From a checkpoint of a small transformer trained on Wikipedia: untied embeddings.
Each number is 50 + 12 x the weight over the matrix's rms, rounded and kept within 0 to 99. Layers, rows and columns count from 0.

# layer 8 MLP up, 1344x512, rms 0.113, rows 1276-1330, columns 128-255
35 30 56 41 55 60 56 48 65 34 39 47 50 67 44 26 48 31 34 54 44 40 44 49 50 44 24 57 36 52 43 40 40 77 46 46 45 67 54 55 50 51 63 67 39 42 60 72 79 46 38 45 48 62 40 48 38 33 68 36 62 64 44 54 70 48 62 61 33 57 44 36 56 37 54 45 60 63 30 48 66 51 65 45 67 64 61 59 47 49 67 61 58 44 81 76 45 51 37 49 42 42 44 42 24 68 52 39 51 38 63 63 60 72 45 41 48 49 21 66 58 48 59 45 38 29 66 71
53 43 51 35 34 49 33 44 69 49 43 57 54 69 57 51 50 72 52 54 49 32 61 40 59 51 59 37 48 44 45 45 39 31 45 51 44 53 49 40 52 48 63 72 47 50 37 20 48 46 57 38 45 50 44 60 54 44 38 52 41 52 49 45 56 53 52 52 28 41 37 67 50 54 70 36 53 46 71 41 52 59 35 47 43 55 35 49 53 60 40 73 23 63 63 63 68 38 39 50 57 65 49 74 48 82 44 57 46 42 54 35 60 31 46 65 37 68 75 28 51 57 33 45 51 47 63 71
39 42 82 67 77 60 51 43 52 53 49 46 57 41 51 45 50 75 67 51 40 51 46 42 53 51 30 49 44 58 65 50 31 52 40 46 45 49 43 50 42 60 36 39 40 68 58 48 56 48 49 50 65 51 44 42 50 42 52 75 46 40 38 71 50 33 46 62 84 74 40 59 36 46 33 58 60 46 30 57 43 55 44 55 54 48 41 51 63 54 48 38 39 25 35 53 37 44 71 60 57 31 32 59 52 60 44 60 34 67 49 48 42 48 48 31 58 46 38 35 16 63 46 38 51 42 51 37
58 36 50 41 35 51 67 27 53 59 32 52 53 48 57 42 57 42 49 64 68 40 43 54 56 50 42 30 17 42 44 38 66 61 49 50 39 46 47 40 84 62 71 45 51 54 63 40 42 62 43 48 53 63 41 51 61 34 47 72 77 27 46 55 40 60 54 67 36 40 60 64 65 33 55 58 45 49 59 63 15 34 47 65 53 40 68 61 38 71 50 23 61 58 32 52 35 63 43 39 55 68 54 85 58 45 45 38 45 49 61 50 33 36 47 46 44 35 44 67 41 75 51 56 63 54 53 40
41 55 72 63 42 46 57 69 51 75 47 59 46 52 53 49 49 72 40 54 51 43 50 53 62 58 52 47 43 34 38 59 31 49 79 66 58 56 39 56 55 39 67 65 38 21 56 49 49 26 40 26 55 25 75 68 34 78 42 33 35 47 78 66 37 50 55 52 49 68 56 64 29 38 41 55 55 71 33 42 62 53 50 63 73 45 57 56 64 68 43 54 41 54 78 45 55 81 51 32 53 52 43 63 47 52 55 53 49 48 34 56 64 62 57 29 77 48 69 64 22 65 47 89 41 48 40 57
45 72 54 55 32 44 31 57 46 46 36 63 62 50 58 40 61 46 66 49 26 46 56 37 37 48 45 65 48 27 59 74 56 45 43 59 61 38 52 71 55 43 47 38 43 47 45 52 46 56 67 67 35 64 40 60 30 70 50 38 74 56 55 50 23 49 48 24 51 56 52 39 43 40 34 56 53 59 39 44 63 49 63 53 53 59 60 75 38 76 56 37 53 44 29 43 45 48 62 35 70 83 37 61 67 48 63 50 63 44 53 71 37 59 52 47 24 38 58 38 54 53 59 42 77 54 49 29
76 54 53 47 57 57 64 65 57 55 41 39 50 61 52 69 40 64 70 16 46 73 33 55 45 51 64 67 48 50 35 75 45 61 50 36 49 60 61 41 45 59 59 54 56 42 54 82 39 36 50 42 51 65 57 45 36 65 70 57 43 36 62 39 55 55 51 43 42 37 70 79 41 52 40 68 60 54 53 55 32 40 53 69 39 64 55 59 46 56 55 52 47 77 45 56 51 31 39 58 48 56 60 37 59 73 58 38 50 40 23 59 56 54 43 47 49 41 56 52 66 50 59 32 53 51 43 49
62 41 52 77 48 37 43 46 17 56 50 46 45 38 35 48 55 42 44 61 46 49 43 43 54 54 38 34 86 37 58 69 41 37 54 49 44 46 33 58 63 53 57 40 50 46 47 58 61 51 30 47 32 41 53 71 56 33 57 73 55 47 65 38 56 49 50 53 41 60 65 59 33 55 43 60 91 52 56 52 32 65 50 58 72 50 54 44 72 73 48 51 47 35 27 45 49 67 58 52 46 39 56 48 65 25 38 57 64 55 36 42 45 41 65 45 49 70 51 43 58 31 47 48 42 38 68 49
66 41 45 55 48 48 39 48 53 50 27 44 59 52 48 44 62 70 64 51 55 59 70 17 56 37 56 44 68 50 53 45 48 31 54 48 52 63 55 29 52 37 41 42 49 49 50 59 44 52 48 52 43 48 58 60 46 48 37 48 70 56 53 54 62 48 60 61 65 48 55 39 46 68 39 41 43 52 44 60 42 36 59 57 65 50 58 41 46 44 40 61 70 67 60 56 51 48 33 77 47 47 34 61 56 29 61 70 47 41 43 50 51 62 75 44 62 55 48 57 54 36 67 39 48 52 23 61
67 24 49 54 51 29 38 47 45 50 22 50 52 62 70 22 28 55 66 38 27 70 47 60 50 44 23 56 71 53 47 50 50 51 78 60 74 34 34 26 36 56 65 54 78 51 55 39 42 60 48 76 31 32 30 53 63 38 58 50 43 43 61 41 42 47 53 43 46 32 44 63 56 38 62 59 25 45 41 51 51 57 54 46 31 36 37 63 44 45 31 35 63 53 33 36 44 51 70 60 64 57 49 48 61 58 60 47 48 36 63 67 28 45 51 40 40 34 32 62 36 66 34 57 47 56 62 48
36 50 62 62 45 52 28 64 54 58 20 69 53 63 47 26 65 46 46 23 51 44 57 50 67 47 37 37 39 44 34 55 61 57 61 46 53 69 41 44 47 48 30 61 55 53 53 45 27 66 55 41 41 40 41 48 48 39 53 56 63 59 50 40 44 51 58 46 54 57 47 25 40 37 56 41 53 46 43 57 38 53 60 35 46 54 65 43 51 63 48 42 53 62 40 68 39 41 51 73 43 42 34 65 53 52 52 31 35 51 69 61 57 50 56 50 38 46 52 47 42 51 40 52 60 71 68 69
66 75 30 47 54 57 44 68 59 26 43 50 27 64 45 32 69 37 52 57 59 53 68 49 62 39 30 32 21 62 71 44 53 18 45 45 54 65 70 36 40 59 75 46 48 67 41 57 41 43 45 74 35 26 59 60 37 45 21 47 72 46 48 49 50 35 41 53 42 42 46 74 56 57 63 48 58 52 39 36 56 49 38 55 79 53 68 70 31 55 59 59 54 48 42 48 48 42 35 41 72 69 67 57 50 33 67 63 51 60 55 48 47 35 71 58 40 81 65 41 44 69 45 40 55 54 40 60
52 29 49 38 41 44 66 57 40 43 41 48 33 64 55 60 77 54 41 27 63 67 41 55 56 53 62 55 52 44 50 41 45 35 33 54 59 21 35 61 44 48 55 23 51 70 72 43 43 49 68 52 46 39 47 63 44 40 35 48 46 55 47 54 56 73 43 54 62 34 58 56 55 51 51 38 52 35 37 27 60 42 62 63 59 51 50 36 44 44 43 47 41 44 60 48 62 64 72 51 48 63 50 59 37 67 55 47 40 30 23 73 61 47 58 50 54 36 53 38 48 59 30 29 43 53 49 60
35 43 54 48 54 56 59 45 45 49 44 48 47 32 43 54 46 56 56 51 52 59 60 56 45 46 48 61 69 66 67 50 35 75 44 66 68 44 41 36 74 53 50 50 57 49 48 44 54 53 39 55 50 38 48 49 47 49 63 48 58 33 42 48 25 48 60 67 32 28 56 64 39 41 60 31 46 51 53 57 34 60 47 39 45 48 52 60 40 50 44 38 58 66 42 63 66 57 51 48 58 60 55 58 46 35 48 65 55 50 48 52 70 56 57 43 46 51 39 42 54 72 48 47 63 46 65 63
61 39 40 49 45 48 41 28 45 71 45 44 69 53 33 46 60 67 41 26 64 69 36 50 47 47 46 61 42 44 53 44 72 43 52 55 54 14 33 55 30 37 55 33 44 54 64 51 50 58 61 58 39 36 31 74 35 56 58 62 69 43 56 48 40 61 56 57 54 56 47 45 34 52 65 57 56 41 64 49 59 62 34 52 38 58 68 50 36 53 40 42 48 55 28 53 36 55 76 48 39 66 31 68 34 35 33 51 32 73 51 60 56 51 56 37 53 39 65 33 44 94 29 59 51 47 67 44
59 76 65 68 56 59 59 52 53 49 64 54 30 45 43 54 65 58 60 64 49 42 91 26 44 40 64 47 60 41 53 49 59 72 53 49 33 63 31 25 38 71 49 53 42 44 55 52 59 66 45 49 51 44 48 65 48 36 65 55 64 40 57 53 46 51 54 54 42 31 55 44 48 43 58 59 29 69 48 26 70 66 73 37 52 71 45 47 68 77 37 45 49 25 56 61 59 43 65 74 45 78 39 49 48 55 57 46 57 37 37 44 45 31 43 60 38 71 49 50 70 63 55 40 36 37 35 37
52 45 35 37 36 45 56 47 62 54 32 62 60 58 50 48 43 77 51 65 42 52 40 53 72 48 50 46 53 64 62 33 70 34 61 58 44 45 49 61 50 36 32 34 57 37 55 52 66 47 52 52 42 68 44 57 35 49 65 56 35 44 62 56 50 52 54 77 62 52 54 51 70 42 47 69 25 60 62 70 63 50 46 48 59 65 62 53 57 47 54 59 50 47 31 53 46 53 60 57 47 61 48 60 38 52 35 48 39 47 57 68 34 47 53 56 53 40 31 48 38 33 67 52 55 30 29 46
43 48 53 50 49 62 59 47 35 44 33 39 58 50 36 69 65 67 37 46 37 24 37 49 43 44 45 60 50 72 39 67 50 28 67 54 56 52 42 48 48 56 37 51 61 64 45 61 55 55 55 34 60 75 42 50 28 51 37 50 46 60 46 58 33 38 34 40 66 37 47 45 50 47 43 39 50 35 25 45 50 43 37 42 54 35 25 38 36 52 47 55 59 43 48 70 32 43 48 70 53 41 47 36 44 45 48 53 69 54 55 42 48 59 50 61 47 34 44 50 53 39 57 46 39 51 51 35
61 32 55 37 67 53 84 68 59 48 63 51 48 43 50 66 45 59 37 55 45 56 56 51 47 57 52 38 29 58 50 59 45 29 45 45 55 48 71 63 65 59 30 64 50 50 36 69 43 54 72 47 55 55 50 47 54 78 54 41 42 52 50 27 60 71 70 20 43 62 31 60 63 60 47 41 50 44 49 51 40 42 32 70 39 34 61 45 38 43 65 38 53 45 45 52 37 61 49 65 59 68 64 32 53 48 46 57 38 65 30 69 46 53 46 59 62 32 51 68 61 45 56 59 50 47 60 59
56 64 57 59 25 47 35 53 66 57 77 51 49 59 51 63 28 50 42 56 51 53 44 40 70 61 37 62 89 45 79 54 28 51 26 54 57 48 46 67 36 43 37 60 31 70 46 69 48 50 38 59 69 48 26 44 44 37 57 57 58 54 41 60 41 31 67 71 56 45 31 54 40 47 30 47 72 34 28 38 52 17 33 37 74 61 40 49 50 70 21 65 45 52 55 50 32 78 50 38 48 62 69 61 55 57 65 52 67 35 34 73 54 61 47 51 39 44 51 42 53 53 29 51 31 55 41 54
62 51 08 44 59 49 77 33 38 46 47 54 64 34 42 40 57 45 67 38 29 52 61 42 49 44 45 57 45 55 52 58 32 62 56 55 43 76 37 59 50 41 59 61 59 56 28 53 53 55 59 50 54 47 46 43 71 70 34 49 51 55 54 38 41 76 53 40 54 47 40 66 55 46 42 55 47 61 51 44 47 36 47 68 45 55 45 47 39 65 56 53 37 79 59 40 49 53 53 43 57 45 42 38 70 50 51 33 50 44 57 36 71 40 29 43 60 21 33 58 53 28 47 52 45 69 59 68
53 41 46 50 56 32 56 47 57 49 67 44 72 30 55 51 29 39 38 56 69 40 47 41 54 53 38 53 55 34 37 30 34 53 50 38 62 55 47 49 37 45 68 66 57 52 53 57 30 54 44 38 47 46 61 33 34 55 54 25 60 39 47 64 42 37 46 38 60 57 37 54 36 57 73 30 63 31 35 55 28 48 67 57 49 49 45 57 42 53 44 40 39 37 50 39 59 77 46 31 36 66 31 41 38 70 53 58 53 43 54 72 42 62 49 69 39 44 45 59 67 50 36 44 48 70 34 50
50 45 23 69 51 45 49 51 22 47 49 52 55 37 55 37 27 58 35 57 48 49 53 65 44 77 43 41 31 61 35 72 52 33 51 44 53 53 81 63 52 66 50 82 62 49 51 41 44 39 54 66 42 76 29 51 42 37 63 44 50 57 72 62 41 42 74 39 36 69 44 47 43 54 43 56 48 67 51 46 42 46 58 61 71 53 46 56 63 34 32 36 63 37 54 62 57 50 65 55 63 61 45 54 52 40 50 52 39 24 69 53 63 45 49 49 38 46 44 37 38 64 43 26 42 64 70 22
52 61 60 55 59 55 27 52 44 52 69 41 40 44 65 40 32 58 46 72 41 54 49 40 74 55 51 51 57 49 47 38 44 53 74 76 44 62 59 72 60 24 54 33 34 55 45 49 53 42 49 56 63 73 37 42 80 60 48 57 59 73 55 49 64 24 73 61 53 48 39 69 51 47 46 61 49 40 54 41 48 61 40 47 54 53 72 47 41 56 41 63 43 48 55 50 55 48 47 53 51 45 52 46 42 26 44 50 42 27 49 26 54 72 55 74 65 46 57 55 53 51 53 51 29 34 32 55
37 52 51 61 59 33 56 53 41 41 53 38 51 46 30 48 39 70 54 62 39 22 50 47 42 45 50 51 50 69 91 57 30 42 47 63 47 53 65 63 42 42 61 65 54 33 38 68 38 61 35 40 52 40 31 49 57 47 56 33 61 42 71 47 50 57 57 64 47 69 55 58 57 37 63 13 34 55 66 50 50 48 37 80 41 19 50 57 50 37 77 48 58 49 36 50 48 45 40 63 41 49 36 47 52 52 60 42 38 60 33 57 47 67 51 36 49 64 31 61 62 85 64 77 48 44 65 62
64 44 51 42 36 44 42 62 32 45 66 48 42 50 51 30 44 49 47 59 45 43 33 42 41 35 28 54 40 48 42 62 29 58 52 52 57 33 34 72 30 55 41 25 43 36 31 39 53 35 32 41 51 45 58 63 51 54 49 56 59 47 63 51 45 67 42 17 49 20 43 51 43 45 38 57 41 40 47 52 62 45 56 35 50 59 45 34 54 50 46 47 53 52 59 47 61 69 52 46 59 63 31 42 59 66 62 46 72 61 45 57 71 53 30 32 43 42 47 58 51 53 46 46 45 49 62 50
43 39 48 57 37 53 52 41 63 37 59 33 50 52 44 63 53 51 38 32 59 29 56 71 47 52 52 67 73 51 59 46 41 34 39 61 62 63 42 55 51 48 48 55 48 38 47 51 49 55 47 40 48 51 47 38 60 50 40 37 59 45 49 74 65 53 47 47 21 34 47 54 66 42 36 57 20 52 53 32 61 69 55 58 79 54 60 71 26 41 29 52 64 60 56 63 58 41 56 64 46 59 50 33 65 37 48 46 64 30 30 35 52 28 45 50 57 52 42 54 68 54 53 77 37 44 50 54
45 25 66 49 59 36 75 50 63 55 54 44 42 69 32 58 31 53 43 56 63 58 41 45 35 42 64 57 52 64 70 37 44 52 40 57 60 53 48 49 67 53 47 45 71 38 75 50 48 45 42 50 51 47 43 42 40 56 54 61 55 37 72 55 44 55 56 34 58 53 53 34 60 69 38 31 66 43 78 46 78 62 53 82 67 44 56 70 56 51 53 52 49 36 48 46 70 51 76 49 37 70 58 50 51 42 41 46 64 54 61 41 43 39 50 46 37 54 57 57 65 36 58 60 30 75 61 46
34 55 55 24 38 44 48 54 51 62 54 73 32 48 66 38 32 60 48 53 50 43 27 46 42 53 37 52 48 52 52 43 64 53 52 45 56 36 55 61 48 47 44 47 69 52 43 45 46 63 52 45 61 55 54 51 50 54 60 51 52 43 62 53 39 49 40 50 56 48 54 57 41 40 50 31 55 76 42 53 47 54 69 47 66 37 53 61 55 45 53 63 53 60 34 50 59 57 53 60 31 54 35 40 45 46 40 65 34 57 59 51 52 50 57 47 50 62 37 59 38 48 62 64 67 41 48 53
16 54 62 46 53 47 43 45 36 50 46 34 61 31 57 57 62 57 43 23 25 60 39 53 77 47 32 37 56 65 36 46 42 42 64 34 29 26 52 43 47 76 48 73 60 74 90 46 49 65 61 52 49 49 58 68 51 50 69 47 39 62 64 54 52 54 49 45 53 46 65 72 52 41 46 46 32 23 42 48 58 31 50 58 58 39 47 63 60 64 47 52 54 44 54 65 43 48 45 69 50 61 54 50 41 59 67 35 44 38 59 36 47 45 51 16 65 42 55 70 43 46 26 47 47 46 56 49
67 70 63 56 61 44 50 43 52 48 57 64 63 54 46 53 60 39 24 39 52 50 55 48 59 52 37 50 43 56 48 53 46 63 61 37 66 69 45 42 45 34 43 28 61 64 58 50 36 49 50 34 54 37 41 49 42 41 70 50 60 32 54 30 33 53 78 50 37 64 52 37 50 62 49 48 55 40 38 60 68 53 43 45 36 38 37 65 45 57 44 40 37 43 46 51 45 70 30 50 67 42 44 74 52 52 74 54 41 44 33 48 51 53 42 55 48 43 66 39 43 36 55 56 67 65 63 39
56 56 50 28 59 75 55 72 43 66 57 53 43 46 64 43 38 40 38 43 33 28 53 52 55 61 40 75 36 49 57 43 20 45 26 46 52 61 38 62 36 47 40 56 66 52 31 55 43 61 27 37 63 37 56 48 45 63 61 72 39 62 56 62 34 44 62 37 70 26 42 77 58 47 34 33 47 38 63 49 70 40 43 26 41 31 57 51 71 64 70 70 63 62 59 73 39 34 54 72 57 45 36 37 53 60 26 54 44 48 50 55 45 40 60 70 35 55 44 32 47 48 53 47 58 70 60 42
41 39 45 56 48 48 48 61 80 60 58 53 54 54 50 48 65 49 65 47 41 37 57 56 49 61 46 50 68 47 37 61 50 54 57 31 43 58 30 29 28 41 44 58 72 48 29 48 27 64 46 46 44 33 34 49 39 49 56 62 47 54 50 72 52 39 58 30 54 39 41 49 40 41 50 46 56 42 55 53 69 30 28 57 55 83 43 60 62 26 31 29 64 82 27 60 48 30 60 45 69 50 69 50 55 43 66 48 58 41 57 47 46 41 52 61 64 44 53 66 48 55 31 51 61 62 56 59
36 41 34 41 47 72 62 35 46 35 71 74 38 57 59 42 54 48 63 62 57 46 41 49 51 53 41 46 85 45 57 82 39 53 55 63 47 54 56 35 65 38 54 41 64 56 59 44 62 59 47 48 66 63 61 60 52 59 70 72 32 44 57 33 23 60 45 53 61 68 42 35 57 50 33 65 57 43 59 57 40 74 60 55 54 49 45 51 56 71 67 46 57 71 62 30 57 66 57 45 25 65 56 54 45 47 57 46 64 49 36 58 40 54 51 56 52 43 59 48 49 48 49 38 45 43 48 54
62 37 38 39 68 50 37 37 36 47 50 71 61 44 36 50 63 49 48 54 67 55 51 44 16 56 43 59 50 60 57 42 55 40 53 45 54 39 58 63 64 59 31 32 47 60 52 59 48 32 55 70 46 39 50 57 68 45 46 45 42 64 68 38 39 55 56 58 41 47 56 67 42 40 62 50 36 51 42 23 59 60 50 83 68 39 64 59 38 41 44 55 40 52 53 62 60 59 33 56 55 59 61 59 46 44 39 36 76 56 55 63 42 35 44 58 64 42 52 51 56 44 52 72 49 52 63 32
43 66 37 42 58 34 58 58 56 65 56 46 49 49 34 32 56 61 24 41 55 49 54 30 55 34 50 61 33 65 40 63 41 59 52 53 34 51 63 44 51 41 34 41 32 37 48 72 55 61 60 47 45 65 39 30 50 59 47 49 49 51 62 35 48 46 26 51 37 75 45 27 50 52 53 42 65 73 62 27 65 56 51 58 51 60 50 51 41 51 81 33 41 28 50 59 57 52 51 64 43 54 50 68 51 31 78 53 37 48 47 33 39 41 53 46 45 36 55 37 77 28 48 52 71 62 52 67
45 48 41 26 55 53 58 50 83 57 63 69 27 47 35 53 57 44 60 42 47 69 35 63 39 39 49 48 66 43 27 42 53 77 15 51 66 56 45 58 68 36 47 40 34 46 68 23 66 71 69 61 80 65 66 58 64 41 35 53 40 66 38 44 63 56 48 48 48 59 46 46 38 38 50 42 49 62 54 48 46 35 50 42 35 41 25 60 63 45 66 54 25 47 68 40 39 56 41 65 53 57 49 41 40 41 64 64 52 49 66 20 71 74 51 34 55 30 32 33 49 37 37 25 34 51 73 67
44 31 52 50 45 40 53 27 52 44 42 48 54 27 44 51 37 58 63 37 40 64 18 39 62 11 40 50 63 54 21 45 48 64 28 64 30 36 36 57 36 36 40 58 77 57 41 53 46 58 49 57 58 50 39 41 63 42 55 66 55 47 33 54 55 71 50 35 59 47 40 52 47 61 47 68 46 50 48 48 46 45 70 54 56 33 47 55 49 43 49 33 57 64 54 51 37 23 36 55 58 45 40 50 47 46 34 28 48 48 37 63 36 39 51 62 53 45 42 52 23 42 53 45 46 45 43 64
31 50 58 72 32 58 58 58 60 45 39 38 20 57 52 35 41 59 43 68 52 49 43 36 58 58 66 43 40 46 51 48 41 58 35 61 50 49 10 45 55 77 52 54 41 49 42 30 57 81 43 52 37 53 61 61 60 35 55 53 55 77 40 73 45 44 55 52 41 35 54 30 54 52 67 49 58 42 50 57 55 64 33 41 30 47 51 48 51 64 66 64 23 60 71 69 60 55 54 75 47 68 43 46 25 53 36 19 21 31 48 54 51 58 52 63 38 54 58 54 73 44 51 56 55 55 45 68
27 58 48 31 59 46 36 45 46 53 44 49 30 61 69 50 47 51 27 43 46 26 48 74 43 34 66 54 26 61 57 42 42 53 54 81 33 62 48 54 69 77 40 38 41 45 46 51 24 50 56 50 47 73 64 42 57 79 44 54 65 54 60 58 52 59 81 60 58 56 57 46 56 34 37 33 34 46 70 59 48 49 62 38 50 45 58 63 73 42 36 66 58 48 40 78 48 40 40 59 42 45 62 26 23 43 59 48 43 34 52 54 55 53 40 62 45 70 31 38 58 42 71 58 43 43 44 53
15 47 76 78 49 35 45 68 46 35 50 40 36 39 26 65 64 54 37 44 59 71 28 53 47 64 27 57 60 42 46 58 45 38 42 60 50 64 57 41 64 67 36 54 42 65 86 62 36 28 67 33 37 63 35 51 71 58 63 56 66 56 40 55 43 51 09 58 65 61 61 54 32 47 44 57 63 27 49 56 49 53 46 53 30 56 45 49 58 62 79 66 65 50 78 49 61 54 54 20 63 28 49 42 64 61 56 49 35 65 52 32 48 47 57 46 62 62 41 59 50 64 57 44 59 60 48 63
71 52 46 57 48 68 69 53 39 53 55 58 43 57 36 59 36 59 57 43 68 53 47 50 43 71 41 41 50 48 59 65 61 46 49 61 71 54 40 41 47 56 40 49 41 34 48 61 55 47 62 25 39 33 39 51 54 60 63 40 49 40 60 47 67 47 35 44 57 66 28 40 50 57 40 66 38 52 63 63 47 66 36 57 52 60 56 51 35 42 61 65 60 45 33 50 64 23 27 73 64 43 40 50 34 54 58 59 62 44 56 13 26 56 25 45 58 59 61 43 74 40 38 58 40 46 43 35
36 64 47 39 62 53 30 27 73 26 68 42 32 61 45 52 40 25 36 52 64 56 32 30 50 47 49 43 32 61 47 59 52 51 43 59 23 57 60 56 47 49 59 64 61 33 49 47 53 43 60 29 60 25 34 60 43 53 41 53 50 44 62 62 52 21 47 71 51 61 46 37 72 36 71 61 41 76 34 65 48 46 65 72 60 52 53 66 65 72 62 35 65 47 39 70 51 58 49 64 53 48 33 47 49 52 48 37 40 74 49 32 49 35 39 47 51 55 49 37 47 69 56 52 26 66 56 52
49 33 55 61 44 46 56 71 41 49 69 45 55 56 50 52 43 41 56 53 34 79 35 58 15 46 73 42 52 55 54 53 83 67 49 49 37 47 30 39 57 54 56 35 44 66 36 54 48 48 53 35 41 42 67 47 43 42 66 48 51 57 56 33 45 48 60 53 49 58 64 33 47 71 61 35 36 54 29 61 51 43 34 52 67 33 48 44 31 34 62 55 50 31 63 57 55 44 24 48 64 57 53 62 42 43 47 49 53 35 69 51 51 46 40 38 50 57 69 64 49 33 36 55 70 43 69 50
50 25 50 35 34 39 33 51 35 26 42 53 44 44 57 50 38 42 64 47 60 71 54 43 56 35 51 66 52 44 55 51 56 62 51 39 43 57 44 61 39 21 54 46 72 38 42 62 33 24 51 33 55 46 61 69 40 47 32 63 50 48 55 51 58 47 43 51 49 48 58 51 60 56 72 30 52 67 57 56 62 29 32 55 36 50 38 43 40 63 44 50 32 81 54 66 57 37 47 46 58 53 53 37 45 36 53 58 45 40 85 61 47 36 58 45 50 55 65 31 36 48 59 42 71 54 63 49
56 38 55 36 36 34 54 39 64 54 47 52 40 65 60 65 47 68 63 73 65 53 53 53 55 44 46 52 58 37 38 54 42 27 37 37 61 41 66 29 33 27 46 52 51 30 56 57 63 55 65 41 42 61 47 58 30 46 46 47 54 68 43 55 44 39 60 49 40 61 67 45 56 53 59 53 52 41 46 46 63 58 64 39 44 34 50 61 62 31 31 47 52 52 47 31 43 25 66 37 55 30 61 43 38 32 51 69 48 39 70 45 51 46 55 26 33 38 48 52 42 37 50 27 32 41 53 37
63 46 46 58 35 73 62 60 31 28 66 51 42 49 57 45 48 57 47 52 38 59 64 61 61 38 33 26 57 58 60 23 42 48 57 40 61 56 47 45 45 56 39 53 24 33 74 42 54 49 41 46 44 63 29 58 45 37 37 52 32 41 30 47 37 37 72 55 54 51 48 44 46 49 62 58 50 50 36 61 27 37 65 51 54 57 58 32 43 44 43 54 47 60 62 52 56 60 41 64 64 44 68 56 36 58 65 49 52 47 46 43 69 42 59 36 51 39 62 58 42 61 43 44 49 64 49 47
56 29 54 63 40 41 34 55 49 42 41 49 51 55 48 48 46 35 75 45 45 42 63 56 51 55 48 42 32 50 70 47 41 46 41 60 58 57 59 16 45 57 58 43 83 41 48 55 60 53 60 62 46 40 19 27 52 30 62 40 44 53 30 55 44 47 39 61 51 37 40 66 45 39 68 61 31 58 55 54 50 32 42 41 53 58 46 52 66 62 30 60 51 65 52 38 58 58 47 61 58 47 57 36 61 52 63 77 49 63 55 41 66 77 54 50 37 51 48 66 43 57 21 56 51 65 61 71
63 27 25 52 52 45 52 47 54 43 38 39 67 45 57 65 54 38 37 64 62 56 46 43 52 45 45 38 63 41 55 82 40 45 60 53 60 55 99 60 33 36 43 42 45 65 67 46 31 41 36 41 52 43 44 47 59 46 45 42 39 77 34 43 36 50 45 51 69 43 29 67 37 46 67 82 39 37 35 33 37 51 44 48 70 56 65 55 74 52 42 64 58 74 61 24 49 28 53 49 54 44 38 40 34 33 56 37 43 51 41 23 47 46 34 61 56 53 60 66 48 52 79 58 45 48 33 30
37 54 62 48 39 53 53 57 51 65 20 37 65 49 49 36 45 43 33 38 63 54 51 54 37 35 43 55 73 46 31 70 51 41 60 44 77 39 29 30 58 42 51 60 71 54 41 51 46 58 49 30 38 31 44 53 60 41 54 48 60 40 43 36 36 66 41 56 45 59 46 52 57 46 76 61 39 31 54 40 36 71 37 32 58 44 51 49 43 30 65 70 56 28 69 41 58 62 51 41 54 57 63 63 48 18 38 46 31 43 42 54 59 50 64 49 20 42 37 62 64 45 43 44 57 61 40 49
40 33 56 53 53 24 68 55 76 58 71 69 47 40 50 51 44 40 60 30 58 35 48 39 65 67 40 37 51 44 28 62 45 44 41 33 41 51 50 68 56 64 44 63 65 39 47 61 62 51 42 25 47 53 60 30 56 36 67 60 43 20 63 76 36 42 56 22 37 47 39 65 59 38 52 48 32 25 47 49 60 39 38 42 58 54 40 43 57 60 61 52 61 44 36 46 64 44 45 49 49 51 39 48 76 47 39 51 61 37 46 51 35 64 57 60 40 67 38 43 69 60 28 65 48 44 59 48
63 30 05 40 38 49 50 26 49 74 59 43 32 42 49 71 35 33 38 55 57 34 30 45 36 62 52 54 60 45 70 52 68 22 51 54 56 43 56 63 44 54 32 54 75 44 67 42 44 59 44 68 66 52 51 41 51 35 58 36 40 64 55 46 51 57 36 30 51 33 48 39 43 40 50 42 66 64 28 39 55 49 67 60 43 57 66 88 46 50 76 49 63 43 65 70 45 24 71 36 54 60 50 49 38 84 44 30 77 73 76 24 70 73 69 52 51 48 70 81 47 21 49 48 63 19 40 45
56 42 77 83 48 50 50 56 60 56 66 40 34 63 46 61 71 49 40 65 44 46 52 42 61 59 50 54 62 62 45 54 64 54 58 65 64 49 30 56 48 59 58 64 58 59 30 50 57 53 54 41 42 57 54 41 39 52 60 67 31 66 57 62 26 53 50 75 46 44 69 73 55 31 55 70 55 40 55 59 38 41 64 48 32 53 37 53 25 27 46 49 51 36 55 47 48 47 49 45 53 53 48 54 47 61 43 53 46 63 74 27 54 58 30 34 61 74 71 36 72 65 56 57 55 28 30 59
36 59 54 38 44 72 59 38 58 37 52 35 20 57 53 45 48 33 32 51 57 48 60 47 51 57 70 61 52 43 48 53 57 64 58 47 46 63 45 47 50 71 53 39 60 58 35 32 45 50 56 46 52 44 37 39 58 45 70 70 38 64 49 67 60 56 57 57 56 44 56 64 30 71 70 36 54 58 36 54 44 39 48 28 42 76 43 49 37 57 48 69 30 57 51 24 75 51 38 32 51 41 39 37 46 37 65 73 53 65 41 43 44 62 67 52 47 64 52 37 73 24 66 43 50 72 39 60
55 51 48 56 61 53 55 43 69 62 56 46 40 59 61 47 72 38 25 63 27 43 59 53 38 46 49 32 42 69 60 47 55 47 85 48 54 40 52 29 46 53 61 54 36 46 62 74 61 51 73 43 65 57 49 39 72 36 52 67 44 63 45 53 36 68 62 44 48 68 38 55 53 38 29 42 51 49 40 48 40 44 53 30 58 71 65 55 56 40 48 39 42 32 58 62 53 54 60 26 25 47 43 51 60 44 38 56 64 47 53 48 50 61 38 57 64 41 38 54 45 34 28 36 24 47 79 40